config.yaml
num_hidden_layers: 9
hidden_size: 160
num_attention_heads: 2
num_key_value_heads: 1
head_dim: 64
intermediate_size: 640
vocab_size: 32000
hidden_act: "squared_relu"
norm: "rmsnorm"
norm_place: "pre"
norm_eps: 1e-06
positions: "rope"
rope_theta: 10000.0
rope_fraction: 1.0
qk_norm: false
attn_scale: 0.125
bias: "qkv"
tie_word_embeddings: "early"
parallel_block: false
extras: ["some layers without positions", "some layers without attention", "local attention windows", "gated attention", "capped logits"]
init: "normal"
init_std_qkv: 0.0758
init_std_o: 0.02
init_std_up: 0.0758
init_std_down: 0.00894
optimizer: "muon_variant"
learning_rate: 0.0105
beta1: 0.95
weight_decay: 0.037
lr_head: 0.00996
warmup_steps: 200
schedule: "wsd"
decay_fraction: 0.599
decay_shape: "pow"
final_lr_fraction: 0.05
batch_tokens: 65536
max_seq_len: 1024
doc_mask: true
train_tokens: 285400000
max_steps: 4355
dataset: "wikipedia_en"
Each number is 128 + 32 x the weight over its row's rms, rounded and kept within 0 to 255. Layers, rows and columns count from 0. Numbers have three digits each. The size before them is the row's rms in percent of the matrix's.

# layer 4 MLP down (transposed), 640x160, rms 0.0686, rows 517-603, columns 80-159
104:128160125078145069096139116159157109139101143062141089087146127124169150158150119208136116119151183100101105131100102087142104111079103067145110146121105117126155188127154109059156152138166130177106155114127100127151127110077115160151134147
099:164127156104121120151064109120106156122151169081147223060096144139107103103152097092114123128112100130195097144100124102152147075204138122188131129178104091137210148162129104139122085110059149089167129102094103105136126107152114142128174164
105:134145098119105175119108160160168112165090150089070170152151102151136075099106102095142094044135158134170129128117111119127145126132137096138133102115159111095140134181165094115144118147167216150130127099132106148140125148109082127220134117
101:156102105149099146166142168118050139082115165126096132150105141086162164112139135068121108136154164112183171136140095156101112140145148092143112132157112169175103120109154107154163140129173105141122139197119122176161138153126092109139086100
094:110109121134144136073138214137133072138148163093100093149169067102128120150161163085163199111099145144171064086125197104175124142162158172124176168055102112141156152153109151132173121132119137157110153159114142115089101139141093156144144148
107:189160112163105116167138059104187145114150128117174104138110170094124118146102128165079123104114154103139125134063135124175117149094141133080200088170144101113127210185149133189106103079108194135125110128122156192158133156068132120108147161
101:137083178110195074139097153098103099153102211144151123125082132124120058162156089101150111142164113122196115081136126140120121188208152118179140115103128102121155114124102104137124074150109138149105114147167120134158154058151167098114093070
104:132111079216148103142139095121143067143081111161116102134108143225142113064118092110142168116148152146109097092145132138172109166101163170122097097142185154131154127158154108173095148118135098123148095171103161127069125056088151136144090076
102:096098131111123112108134125146151123132116107168118086113163131126092166131134137157136140102123100168225109117173199109184052157120150134162087161144114159163105126105163087086162145177136093165141137141132198084092097096093147162152149100
102:169206127104146163159211176164137116142116095058146121127073155160176117073138121116103055132158151129148116101167118167119120108105101137084075122188097114119187119159193168181129178099151141104159171160172123083168100113136120128138119153
104:172098134099159167136118082077103134101158080094165128136095071109123150162154083182137115108083110126046158092089121183169127140096157134104158099130060113139159120111168102126125172061093107146090133134130178128117139145152126104139105139
105:094141154183105171082156158136155146182137109096189115138133131146139096105118140134089143169135105145092144109103149181105107137105141112132076104084125069109079065161103138138132104155139152185122176211163124110132121169099138108148134137
103:165109112130060143129118150107121102158136109163116063174091128149176129167120175118178162143092133088159106152203138062157147194121108104129151087155144113151182115108135093113117173146114128140124171173124128149166088100099064110139119106
099:169169117107120103053162161171140163113139119125093178094133123092142167098156096115157129114145106101095137127099113084086131158142123141144195161143175126090173118184166068203168152119175158140129122126179134129089165171149102118106103177
096:147124158126126131136106169170086135067114079132082179139160128137129106127165138114179122155110154060163121145136058135101072094153106090088125152091148147083134131133128077062145103124127152114112092130112112066144095158141134108155127074
101:070165100169125133136105088074065120097118102102136055106139107118120140136129162118111164156185066153118129087127125171178154121145134153126117085085146093067179131108189062128140114149144150125172121108128147092118091192098145136147104159
100:124129155160126137053147165123140122131148113131109148087160116155135072189129091129184134129082105062126148127113135123174083155142171149158143149100081101121141125124112088079124111104148219112076076144123093120083123113170188116114093115
101:170168113152084136159071128133121102184116192100115169131091203125200134119129132062137130111176149155100107141121172124164111130118109058124145116150136159109144139159087124105142117117133147139130100124147076156152128138154085117125049108
098:160127096113143128131205134079090152138123162107119090115115120162090145134111123169108123143141175082192104097166111127104140100161122094165142103142132137107132081098143153164094163164134179104107160133093133114084142191026172129150140145
115:078151104177150112122139133096182174122118107131108103163236123159106072108137147127106115132136171104136178139152086111122119193188074150130120127115100135124140155118185114132144176130136088114210127090105108184146077128106091140106124148
097:096140131118107146211159113140134139128105124119159091170150156092090168163124118124210130115134146136084068103123150124130150147081120138114132150084130144096166144124177168159097154172115162178180129156167135087144108130151166150148174132
103:122140148124101169109074123139150105146127113148127117072095098100171128130091076064143174117126154199121127125064137120083183156084104098140179097148168124080114104156119134098091124087140141119143109084155119144138144150103156166075119136
099:177061179056098125124146116098181143135136132161093111127113098165120100159128106135148168132113135135154129162132158147145119088131118146137092103136082164173062116122138157112073150129130117104136093141119194087156127062129142147065201135
094:090143131134095167121118137113131139136113116143125139141160148081137110130096113118157123067194157096137113134169103156131113107137150141153154135099149127158144095188078091106172089153127108094195161125122183117191012146139121131110094078
094:100121117145195154144178128102143141170142104100066051103167092094167137079099127100127115108132135144170110138101120145183171166098124098118156121082222095112109154107184133139156080109113181157135098160079109145079112131124153123100143143
098:099095029128101119116135111105141146119166141135130165145124125112112131090119123132109142146177097173133107127059138090094126041200157081144140199174102129076177162156170117120174133103117129147129142104072191116179150172077167109128183124
104:110120141125099173136080115161140093151158133118139161098136078110123119154107106076117147072141159151184119126117157129146096174170150183127174142161159065131153170178144164146141083141134205160173135190144132165161158118098138115150130118
092:133166130053117124046150162130103088111141094099089176128174110178088209100119123094170088164116056104124139157070139105133133113111132151078167122084131128094125093183164140130125125122124167132135106146171112144112121125168150120126133155
090:122135132094134149179163171186117124173084205173145135100153151143114124154117108132127154106145127124158107144138161137133176100128202115116094129150158127123116097117121177117127141137078166111154147073089098127143094175117074141102133168
093:158128077169156187138101126066132127110131160113179075093104127113116130080158073141175141130095101133130123143099146196154090095111106125123107083126080154132130120100181099095113178114142163150115115127111146151106172112061103197117156182
109:110123172170075104128092161159138127114132205110132126106095122154084143151186115090201183164109133153114137117182147135145131110111113135121149200140103075183104140157095044050185178121097121106117117153174108132128105149084069198087141096
105:078092123066150098108180136131125151172161148122121100113174124125160123113102160159176073107108117148074118218179137081194103144090181158123169102149080119126120117096120130109052150113178119052155161093098110079171098085136112148148186078
093:199121148062124139208121090118166137076143086104073110133131074131191144120141119113129126129110170116146114150149180108120096125090116146104158121115102174174093082185136132132187072130096123156145138122118156136118185167176171101126100080
086:130150107102141103130112165086148113148126210142123079148104133152179102170147119133150199078114088081152106138050119136110135114069093038141111134125143119131123103143134162136153167134172148099160140153028135135174137133074093128103137117
098:072094078118116077137117070075130118131145129122109139147118110162114081133154146133162126133099088053067193120116146114144128155037078160130161089164095137132147117112131138149154072112109074100148135152154102068185163139106175134132163122
102:124117139101184101108101078115183120120048124190159147163162137202110137107143154097130148142121073139089174106154215160124105104109084167108132118129117236147082123134111098127127145090170060112139136092095137136147083069065111176128171105
108:162088100100098151061105061131148165124151210133179165102133131079144121190143178116204167075105132120155107136066194142163083104130202181145172148163114098159169106105166138158142104120163169165178073163061098124165109189093076129103128132
103:138161127083111130143117088138124106179155128117186109123090145080143130077049133134147154140104091133073166121121147131093053122072154129158141156082100176116167095176090122119159171061137095115174116135177178125128090099115134182126141132
099:132102158210115145094063114199124149099149125132106119052162128167166113102098142117127121136126141135122148130148130121120136134122168119070146176151141162084085124143056152109126123149143105094114063118076115113130136067125082104120169122
109:097080141135145112077138132162146132121095180099156090095087190091123148097143115164104045111136103125101159153129139192146096119109136107125121160114136182084166136108192097186160193149136129119180110173151100135130103108161122143106088163
102:051149212139139141102096113111078100101126149140131150151123141198158088096115124144074116120092143145174151155147140149150142161134133123155157127115076098103210129076113066115145121090147154189152122160117136137114118143137127103183185105
091:041095159142098123174113098127106100094131114160093145149132154092145164100111068123144159080154158146119156178067109152151154123157155126150140114175150069106084090176070097128161125149154109051098092095145096154126092131180156143089099133
101:138109081148134170206123166111122089131090155165177099141181123106160151120171151116137115102154128097192134133074130155127105106074079180147163176119092157114111165086153131091121147185145122148105184143132159073124131163088207173074166172
096:130087144084129107194117089066090135166135149090143164185166086138162161105142096124152172160114159129136134112102110125146084151188093176148157107071128112112125088134171136126111137124097094053128202068160128082104154159151122158103145100
087:139094110138105132180144084128107115134123150112099145096116048085131145131140138169084174151152126124136147061109129111167112132171184165078131109042112144150118188149146145099199046099130113112183104119122054117128131142106143080121199155
101:113094107124080093088188097129099156111104186189098122194154073095137178139118147098023091128134191119122187132166141160098112124121119081130173139117070175129121127136089132120084095112122090075150089128109114154152163128122183183131125098
103:163105117122057093166119144140138091154138132191139112072132073099126152127201128102161113145063138054190161095080103108169092116148156056140149137119086116070175167090181128154065155121141109117086112096151151130093146161112124147054100154
099:160123076144121135110184071109174141174068160118100123096165193127138089176096107142092157138122136151189108084127137191090082180122142062113159156124112121101097119147152112154109063100125110137101148091131130149092131154164094126151062131
095:148164118068090148130159174128090159136131137109081139151147140126115095150126130120106133105168145110097167126123084115070103103138090186172084111153140164090131102106102143176135123118138173102208116068123175128070144083126132117093088100
111:163167108103106163094177143094188123095155170103135116169139125122110162114114121097084122093166121135109092109135101180130126063113124112139122118138141118117157166122159136133060178117152147172105091151146156083131170085151163102157127123
104:069142102100127112090158160108109113130133197179163173131118148140092126170117127123079116117130033154198081168135100109122138118125098060110130167142147125064104169159139098135121127153120112146165115179133155085140109100134130155161110087
096:134137077109149144194107158046124102176092183183126123109092086074122162178105147111126153102124145118168146135147110086145126122121068147127149106109127205139174093095181171075127142133176083107116138112101086147091072179111114152123136176
105:131082142102166059164115143134126075165124122114106021151112139117160184058163174138119190157190105116081115117113131102158124168150106180130136132094197154169080113119153087146163178093147158139135135093119123188158129118117124127139097126
102:094123128111131225083114134126146091167111181151105113124085142132166094124175161134186157114121146116149089150103092134078177107122076088077083078109207076159143115109138178082110099131171146117140101128102059152104143186084115129143156124
094:164127195140112090172079113083134162107149170163125139147133152077160139107207086154093151180105180140154138088121106190140116125106135176166107104097112148116123101139153120163140149112193103121142113064132180177097163137079131140087105173
100:160142090091179137104068147166175140108095135115148086123123087086102178158151146118116172138126114158132121108120147075116127140148075162188192139109084147103120152155129155098090170148082136132076091087074162125132124128127164153118089142
098:104091111114138141183111153154128161103103137174163155086132191132171142123123143172119165072117180170151165134161151150141124132098148156123101107157122120187108187122087167147108120192078098155163175151131142043105177121141153130137139125
112:137127141156154090106143162197101195135140135097117123118150088093121183151187221110107122148082127168083115089140166098188157144147099173084141170199124149104108133126128109125137080149131085143134125103086173152160101101051132160101159171
096:116101128133183114071106140108110129109176115095099082134129056083154155131102127158113097074108121108101192109125105084100097142103076126124127092161110139120111159117221110094139069181165142122113120108123118158140181085128156142118129096
105:102096152124037048132157127054145080118143226154127123100153071111095102153137121117111112093107142077143164141072130118165129118165157155140130130088127109130167117096177089111104093186154137089115162168159181184142132176108167175116107130
100:122117093205220160110158146137117126146142165110115110080127110138103166191112196134117100124179075160124120155093114182123117127112139113127163104143064119149106160159170164098135093112157065142073111086068124134154168163072123159148187154
096:066126114127200130149123132144163135154087187120191122104154104153136151179171118118135106122077102148130182141086131107171127084131106107115121122125143194110103163111205160137104110142190090162151194111084160121105150108086218192126130105
094:110216082118138140140140120169135129132140108092118136092116161151067113155096148115160062156123107134147087129136184085140108130130152085110161126148113141131140085131120100134152092127155105105149180114084136156076124118129182113099137156
089:175172110128127153134117153171154111057139087118124072100201148123148150141077078051110136169147124125141154138122126177146153124125108114142163087146112150122098093142179166142178149168147168158121103152117125139107114156115179172122133152
093:137097146160138157156098123151131170185163134155132104066122177112145119093127117118201106110068135124117232129080162157121139080096135153137127084150179092131138098081094134115105141114087155144073202120095126138112109182122166158155199143
100:132157110139133074154124155138146114106118164122127136132140126149134114147130182123097120139158092158114132111142169151149139146116112116169127127134102115171184158133117072127191117075133083191158120187096114165088160072139090139141102076
089:123131045113143148132183132133187118120134188149096115085108150081174100135181120109133127045149175118176108153092166175096089103167160082167157113169104125098154130161103136137147140095130153127162123132075085125153115139111119186127174151
103:073137168120118168075148179100105132127153146131166144177056165140064089164122145101215143119113069139108073180112196129066147100116111141150148103104115126098120203105129092112059114158112109129144112169136117150129062116085127129141184118
096:121139110130119159147185134139165124082177093083112106146142119152150079124117143177124097113119182117088133150116100127146179161126137157166102126088073116106194103064159129077150132151151093104139155137142094119136084139130131092115075139
096:150150056132166107175100091157121107167114155136211100106136109153122137093151106136139082142181118133126117131112143120167138144100145047116132115082178147099144089123142131091123141064130100130155127078094100155104143133104129110172137176
104:132120170111108190197080093129162186079147134118068148171049088134114106119160122110099088159106120100123098159119154156132131129147129125127065129120125181194186116148092174087118105083114115087164158095125101131143119135112135106114117151
101:160131134126094159139087064129171139204140120091087100168154187046124133092134135116172123156122099159106110132166124039090153096119134097101115090134120175111111128096130148090094168159097169121135185095138122156086122121166120066114126099
101:112103110112177163173122126121068074149114111143158179106166164179138124201165094099149157136178097103108108085130132082110172076144097119162133101129119100156072137131061177095162101121143086137089120141104134100108124173083105126125158161
094:155122166099140134110086179107184132105128148138185084116146125173131142209143122134092178070080123095097120130094124146160105122091124142138156124137107140092141166187185147192067165183062172136188092159104115137139139178101128172119152129
103:140141150086065128192148106178124056149124155116130130098093139133141040100156067171179125133147163102123165162094141152105131146093130077115121017052124097063192106104088132092132093105191171142105108117103062142144141180097110138121130106
094:102169144121133177177109142141126076069118128145071105127137147165180087054174113136108173111113148146199118168157151115109149120113114114123132210152089091117101157067128148156168159139119118153128125175095113109080103090093071088136166130
099:136160110114093071149129174195111120097133157145122145121144134142059127153166114197131049099093134195133185103100153087120098084118121105129166116125111159108126126100122086171107144177087175081160134143098088122163132184165136147130083164
092:086131115150135128163155153132091105163172122159142116160153163130162100168119112162155186113115150122091092141104173089067151106093110089146108155061148157128100162178145098087152109166102135145120116161148146086074146134118165149107125110
106:113099153138072139151173129130102085153112147143151141139186103122151122103065074131120155140099137111142131098098073154149089119107125112117124070171146124098197129091122114114144144129172170159102136106160120096153229127073087153120128108
109:109095102128124141129099134124084085148114153112131069127107096124106150164143154111119111157127123139115187131114150157157144160109078085088150126189139151158151164130146190125138124142149113110160130155166155143085110143152115162080177163
105:182125106125109145132114143089149123169082137110150109149179103116186123160090113149179167132140119110175111104158193129066042134151115123125113145148140115129111132123070090126095156162153153123087083126197102142155124135166049120135072139
098:129140160157129130146036114146138129116168101079120102145118142162129179147147088111131159138179148064108114143137111123105091177111125117161191124089153120141118091146145119155176100151121179145147189117171183177101132179156172115156094068
103:160178089126114149122155108082133137098120090115122214068145132150160117117168106122142124092179143092102155072105145110080134143077153090107119118069118121148138129216169116126127060046187152095150151106123065097160114148120142090146151142
095:103143204106201123132159110151155087110126122121130129109139128142155178157133130127133075064133141123143083081174158173117151119153076139112182205146110093092168110102109133083160202119114190124091112186142118076134118102207155121113161129
106:109163120105143124134085102118097120140155167071162161129201095118113147140142034164098167167151096137110069178142109075148169141144078092121106125173115142085098156139154122082123126138140082174086095130082104151113116129089158104150086148
103:157080198117159100068163133087123143077150116143134172151087111123127138146089104109119129144144138119136088104159054160146117084103142141166090164084121148148055121145127158159137214147073128157175116123124186084098079131131067122068153078
100:154109134116151119154191086123168088171107157130133057156147127070135063149137099145125120121102168110084150125118166110119091089112101149142118104111091127179166135036080137136160142170137160133102114102153087135108158144106086108131113110
# layer 4 MLP up, 640x160, rms 0.132, rows 518-603, columns 80-159
087:135144103193131166095151144149114146116095068203131091125114112158101118180109090143122133101106159125086209150077139122154122208124181137098125094128139112089105150161145142156098156145186074149125106082143168183048153173118143143081089119
100:132156132084145120154139125132179115117118145072098132160125135113165065104140093105136096124135111068133141098136162140116153142147103160096125106098098169155091137101039098165126183150121108119127113120129129156208124118090114107140133131
092:119190126164130134127165080181170159155143101113151075137145178126081133178159117149179133109141136133096138189109112157120157164161099108095160132159107105102141189112161112109117155133139116090088095090147147125100144146111131154092161020
080:144115160066116105115127108125124142146122106174156145136087116166134093098141090156065080130181075069095183153158112102066102102101181104125124090139162145097143083091169137095077119053150115109134121136155118064168133096116150114153087169
106:154123151157094093103117130197148158132088060143127116057151133107197108129184119191144128154128157158075136137141107107133128105187136180138118061088101118158198113160062101120107157146087147145109167146130183070081134091117099148140059154
109:065157167201136145135122120149111162146180103144191168075180109125119094102104092103135075114096101068142167172089124158148156152137129160129144091119089161067145085168106123135099150171140097081055093133071147096130125122099114128059114113
110:105193142110142102125060119127119128111150146098147155165107123088162082129127168096152050145146126084094107125101124127122135119143117152177111135134167150114193114126114112147153137233131129130169139119127139126109160163164107102142168174
119:117096125147109158132147101134120084140156117124108117085128185135142180160132101127137089151141103129093142162166173114086153127136148143090122145131151156173136102069178028168058141142142195087160110122064107082129107131119092112094164107
107:046113166108118147112124107093093096110102074144134156211184149165091127174153113156126135105075114072122193164156203137138118113185153098111091120153089107115148156093103179157161130108109106170141153140138101111083081132107151159131052163
091:143178057165120144140130141144151110169069130135115176094151125130092110147168122122122123163172182088157168147175131190112149128185146134070120132129191143107084164160140108079135086121138143131121155114140139121110048186152075144177136121
104:156104161154083099085102105126091110068130148152063131210189108118111139111169133159126126089227222139128095097090156078132182140137095121155121153173104173156127123143108214105165090119105098132110127111111155130116135166148135123183095123
100:083153124097076114197159141168133154151159161113160118148094156161131112119174118112116118161134108123127126053088072147084148194130078139092155169105108109127135138094150104185114195154146188212145132162105137191156167089125128159103173114
105:048085161195130120133097113145117129112065189073128112131106122135186076207120175114108129120118140110094116154157145185099133099115113108108087163085111131145104185122129124123135157129144079094126126145156082169153149162086099106139116128
087:176103058134161168180175089074102142160121098135095120034114174146144155170108160156080136170166104104116146117099157202122107107153103157139123097131083134112125144163114118137103128143162150116132142095097158114079127081137105176131135077
114:133136171128049170125160118173182112107165153099144126137112126090110089102102095153114155119101140095090160097118066149119172152091068112135143131097101097189148069135125124137135091148176194068083127193132165176120143117169124108153095123
108:129099138158108117151077124166106143110142055162134109141100137094139146060081118113111108176170091126121137116152076111161099125087166101167151096112148205135127160193083196097149097132099097122151120188143115151155222129122129165100140200
094:133122161177140110146166071096137160106145062111165122187187123097138169148130133184165153117117150118086078122151125158143138129150159169096173158124113164154067162162113052114187080142152143133065159141120141116133099172091145153126141134
095:112140133215164066071097069123142061140112135140091153109115183090134115133107099091109108082139076175155149096110116160181136104160173176086117090122076163120133146161108123119122098040127105092116106107229153169126144129130147081153101147
111:112136135132155186110122055170167183174159169068105106136167139139113201127194122111152108127127163098150135130187138110061133176134116157152117089167190104127081099166190173147125090146109176115130143122127087099107082169120118183107136169
098:153121155145094121198129039115141145107161108116049081130151202094142168166113078119131136123103163044119106121125057174087173131114108134132158111110167101161104147080120062127109148116113133120083155159135110161148117108153141098147116126
102:158076153158147117074127143151084139090143080174132160066121156159125203139089118117117141124096128122141104081121106092141151122157125133204176110119144153172138116112112108177151111127143153148172169144132166188141164092090111135106055119
105:131114175118128129157097130181119153079079088135119126078127165131108091107186138125141123106153150128168172157151167062181145122167146132163104110108135120126121166104142142056165169092111112098130133144136126122199102160086132088148070158
086:132145110172112126132138066119117131174102145128155116178110116144119127099175145110096122166146127156091150162077090164187124178076102095115192110173101069151179169126149154182124082096103153142044096122114105119093148112137161155122143130
096:091127115139129109095069125185179107148120140086161075151135208208184115118119127113172077144178139149116136134149108108131090122131094144145133095164127144113115163083160153096084128118141125108092104105111201072170110184142078149131151162
100:128074168183146178173119135112102191095163052121121081109186119130114096128086153115153070108149091149093163175154168095108125136148091145132103119108121148139135111149165117169128111122118119140159089127175135149179148140156107084110062128
105:132145117180150073172053086052128138155156172120175130105086160104108158097116106039163034091105097143083115121084155132148155114169123129131091113130138173134156170149131091167151190174121132099135115116134126077134191164118137103180086150
098:107178145127175116099131093135126113232090093124120086159082180110131062115128173167092097179104200107025143113141157168124149137135161132082160103112089113111152122057140170105124138192112139174143147076197128118129133137112127130085130121
097:135138146047119138166068114146143166124134107099112107156141115089110062109103172100153121137112113118104065147125144130131141132080138145102141090106115142173072147071112168151156180108120140114082166185180193138113125198114154064112099172
084:159171112163088091167181150098201159136143104103151127207123183130159103125069053118135174144156149161137141143115097122083120174121172100181155118122140067098178097183090120115097129154141105147167160180133080149108123120126109160157126146
097:184117101165127071155150159141182114107132058077119162054129093083159148167178098081128150115125137116106107153134077130067107186160094110156136127127145109180079140152107117117085077089128148097131157169085204098105128142102171124093138181
108:112128165129175092075150156167105189134100092131103116179142194153133142086160131146177094127147120138101134096114108161123100210166157081127120114143115131097158145128114093141114110139118111102141092078112116087177174147098183097106153119
087:094131136176104152137197133155126133155098097126160073160137154147143120188156147173143131136167147104091083159128109170152132099168168123119052083086123133127165232100094123172105110142153127157093163134157064136124093170103108139144086125
099:206128178155114080190121147160085151095185152149168179108175152155156050122132128112133131092085142183169118119097151140079167118139124134189130134141098136143054170083117066116171139131121126092138191102106140135175126165118152144097100163
101:113097158120170113189124147147090126165155137160087156029092149189075104131107146112113166122144107113101091128159145150112173135177151114145109171141172123101123075211146147120138163099169078105141096124069177149163128143082101157112135102
130:100179160127125090130121116109095150096088092097137123147177186128108101120197121129140124105163115102124183178117157113153132064104154137154067115122129140155117157166126146149138160119125119088121134119134143084171084155116168135125077100
110:132114129104124144158110083161107105107081116064147092136098184105135115173082139142215123142095179121104099104083191120087077076122158086158118131122119122166140147144162114143130171144149161108158106154119145123164162177092080196136138135
100:094144144116220133142095101114099133104086140120098100098160197167076181122149122141036104137109117103118105141176115100095136176106123142152119166145175132094070073148095099170129192111116162131155145088115133124158111162086147124135180142
105:126097092056125108089119131089110108137167171132122148154116136088195120129089130112188159078130098133144101117163131114119182133127098113145074138122148149138181108092127108111161154103098149105068125139172122101056173131107077099153137155
109:085155126215170126107152104181130138132081104107156063111130136115130149116158096110136062127113125098106164140098179153119078095173077196149130133156151163159113117119149151174155147145140138131092067111139137136139140134101137107140153174
109:067150159136179115129127154159099156150112150166119148144085092143190084133143178180077119165146141076146190099135118090102127144157175136124103141121131099124162115215107135159124086104106104161136111155059102106149168151152119119134118099
096:141198058200154110119097178183163149121148126118139135115139184095090099119121154176122154142038144138117086121195059144127166150128139108123129078089104121092139155154148116139121142153134119155145057119081106118157158163125175045082110103
100:179130134159131160155117157130102105147154107064071159139118141072177146116171158139113153147165140077095086081098100174083070175100104147128117112137119084131144125104077068165115088149119124120150107192212141073132086109179168126099111143
088:194123078154173091169153119116108100120110138149124134080116232139130130128115146128103057133158110201079136171144134190095078044160128096122108112156139127120158239139154079159120149155136130132125133182133112144117128148178143100164079114
092:079107146119133129133188138137088106163121159143074121123127083075137150095109098108132111051103107121162066110140123148063124122172106119112102173156220092157111092118142088144104171035103093167116134160183137096173075156104107086122111144
100:158156137112115136140143100164053158118169104153195089116141109160087144100188141147036091104117127151114123156158185114134137137120144127080128157109104149115151132096098041155091216125140134136152100161099106112125114111144103153145101094
102:117049126138073083098152172171122098147070088087135155110121171143116106147076141125080050083210082135093088145108140142119117085125121142131188118103142168172168125110152141112132191125153087116165130145143079183109101082157159144116105165
096:143069139126097143212165108143112134111147106114142112122107105151115124105134175144153127138146178084114131092189139131115115109105129213107163105124034148125085084153126146102123101148160112156101136197190185150158110173153128114114080155
096:153086095172118166117124165112141113196119141072128117119162176099155138119108084126209104117045148153119137092129104148121144142169042155109100140099076151136173117119162117174089084103126103132153140093078124081042165144170175085138145119
104:109132096154094124150124101107125109062140083146083133181159154164120155091115129077132086122122168089081100145105118124110148083111136175154143142157133075192125081169108126060144172098135148097125080171129121059201129128175084097170126110
105:118087051134111077188118143200106164088150093077192140141111121163162181159077142143114107156206070137107125143137076182149107141145087135129099056049127089145152123150125162135163117071097126096166081100108096113139126186162138170093181132
100:154120148189133104117106097126156137191156154076150174188093128114116122086055129122099103139142080117152106132101152125114092145115087165137120114120064184141153141130135118113160052148094185137088178190179109146088081120163065136119159103
107:110172130183124160129084090078138182130114164058106136132077136103099112098096094140152103096132116080146178140137069109157187078100099112176113125143104110141166074168100128147092053087146135140181087081111113094137160161135170072105128148
098:121102125146096082139168119179099130110174065122128145065142123118104170099121191125150142162150078123130120115122135106100131117186088104143130145081204115195116062125108090143147204116059107135163123143128158113116194116123100107097154129
095:124144127123117129148126158130087123155050123175125110095166115130190150179102110171134146133172140139143101106127082129125072154143121079169085131104132143168167150149104095120137124068083146114129198202087125146127091106118138127109126109
103:132140154189121178103158178133163114098069160129180102135104151136072134111121097119104150149164118089170128129170164090138065114142164097158175111141116131158124132180166133104128201089179111117119088120145115169095070108168110142126083128
094:130130082098168153188120082212120127122140114104176128124152080210091184089113115109145093135109149165116126102090189132160096122156130183171091161070140111124088154112121175163104120196128147129186117151070100134087063155184100129145127095
107:131114165172123119158132072155131144171086138055094087146157175131129090113142192158115164140186133134105078111111122131150143183113152166136095131119073131119168116173106124122130163139158120047112114155122067139132121159185093090167089142
101:162140106149153167042173117079067125135107116119142106061195140096085130110104110144122126175129127195065124116166116136100080135142090150165163144165114119157130127157067214157125107143153129121093102123061166143149205117119092164098154130
101:173211152085135148158110117137167123172126180129074131118158170094072114090134122122098107135150082185092118105167145091158084157068150091121142108131119155054136153105133156127129149135107099128149111118171077165069125117138131144143150108
091:162119140126135097141138083044144071153142080121115170132183123099136134156080133125110131145150207159101133117151107097101143127157189066175091174092097095181086153127144121154137087195137141145137093162033155126150105134146094147134154128
094:140131120090089199134110100123155109108163139080133185070159133145130040172040101117169145157109177146109147135150144228192108076120129110080137122129167091125120128188156118128164083129136099138110139121070095157165133146191119100123148101
098:151124126090151118164118125180133107150170136136140118082139079163130112135141115096090171139121138144123198129132139152152150091172123157120095063039151157126133110141149105122084103155138139128134106163076100059107142144153193090079116101
095:162166157061136127176187153136121162147153149149167138091140131139137121100112117210094122093116135184121189133084084170135121146135178124119086114117119125114175111126081139101128156116109096101132173118107115126123144135154129128151162109
102:100164094144116093085129119136156079130114115162099158111101172122131117084153151070126124173114087183127127187158138116091164085123197177191080167092107137101163161108147069096150135160131112074128118180136128158106116155091148030168139149
108:074149161088127135109140114098177152131093109128118190121171096127119163130187123101117081119121123105128104092131103158168144124149119132097091114049139146156153113153125077091189118110131176135137116118101222080124096157080109148127107119
090:113137093155153139098078124150105088122164125150239107186154143156106106053159129102109154133155101078104147131116125169114154159090092127147182091103157077120099158109133129128126118115149134131126092124117095087183156105100140151094106113
096:173136146163084088079124155119050152101140142205134097098092129106103147176131056129199128108102171129152073126129098131107183123188094173095144150107155111064062086131149155127117131068140132131130112102151168121138163082162116099199120104
090:092135148092087140129145088089092164157146123102172155110096081156162118127131149143110152167150075188194152071132157097082115101095092147121126112154115205133137165183150101153089101121129141131112071151111170162130192094098132188123151113
086:181180183147119144096135143114140086145106158163154145135102072128207129173113143149136162144152153101153163120127156151083166161123140106124129129144116064125101154112141083121176138123129079098100128207182101125139132120159098108102127117
122:140149146086115075113144160109136145080114085085142040140184117121140063156097078142147148147151132099104155125158145117120210195152077141151075139140055127118142107133163169114165141130141163165137127156089171116147084134092046167197095099
088:148086179167142095134150139126080173149114170124124112138163167128125132099173102133131072128126062081075099100059123162142100116166107136092161151120100104128159138141124104161090166124174177129163073128161112146179183185093094172110082102
087:117108081200167120167173112108100138150177130142092172067166132066137112055116148120171070086079156131151136155113131135144109105126087187095136145119177166122058079178102086137126152128066105084122129162109156098118126135165076128101132158
089:132105131114111155139100106186093102108143135096094187131133169065173102146110177203137127153168173138086119114143121124159144120112132131165158175128155121157106142117093101135121114053191120154106163137193163085103136076054066119084097136
106:083171087179126138107120105158125138062080082133108183123146052101124164177137131100127075146153110098135121103141089132166152097053169104178089142149163128145064123123101139164099147198134134089120094117103183110095089146116129153129163128
092:100130115113164142154148118114150202092091104148144134093114033105148094125116177094112139104125161127042182165117121147144110139135126148118079119092133168127168100176086138146065124109083115129193153111107136117127125132187132072141122116
100:138100098092147098105130129168106155137097139099119104099119100160110043109094113073125142170115127064124122145126138166130115138129154077098127099087184077166149151093103167154140104197124140091115126086161135117092059154038157141160116136
087:120174136150130080184124098148144168110157173091118123169145116096069171110151127100176084112134083181149134211153135147112084104205210141144169154135166078129080142180103115138156092122092107145160089101119102128157095187173118177150085156
109:125104124162059161097091111176095100131094153110095213178180183128151156140085153089171077128108117134118151149099135112120113116094131140151108102131145054145134126118146106115147089134124129101158138110101151139145145097105139111052118099
112:146084113131088136088075123081065126098157105120116089124117103120131128093083111094106073136118067104136117151110189175160127099104132103137106101169092094149142144132157128117096054147095176111174122125077040119149168105115081188178106105
113:104149116095090126117078142088137117146183114100146092158138120139104105143090146106149118138083056122135073115133162105119090116186174112137120106157136080143196082080127167132144149113136042148140107137182133149135111142087119172079123108
080:133126087103163156200179064148135172111119128176142127110172091117138140159120172158125120168149144115131152102141077175113104116132112098069101135142154094127112076127100105115105071082119114107084084144110112039097108109081093198109182127
082:164114132168068122177113135176107156129129093181164069164123142133083106154116136124145150141118103127117075166161092168185176119141141115129151152149163133090124090028093135159167187080121153141106102131184175163091119208172125168146055110
092:174063072101131109159162138160155102158122135062132140133150145070149134097049126087180159147148068122099129127085130102145178109101115159136120108123144142186098217141127105179147149140151129118115126084141143135137104220103076115098101155
100:158144168114146064179098072122066143134143096148166191128105157189161150138146199131103121120123143157131130129116144194134199114149128122142096127109124139103133121149082131089187125176139156145109088170079089097133066161081119124139135107
089:125086044135148125184106121078117104107134123116148103132102144127130125143102117124137122131183149171110110181173108129136077130097099168160135169194148112090123152123133135093140084106171126170100096090145064125115117141125117173133109140
090:088142092128170150076085165141138090083111079116155225052097062140132144158131188159094126139148106129151073120088106110137109137102137103119164144133114156157118145180182120129131106098093137158065139124108172133168110090107116118155107121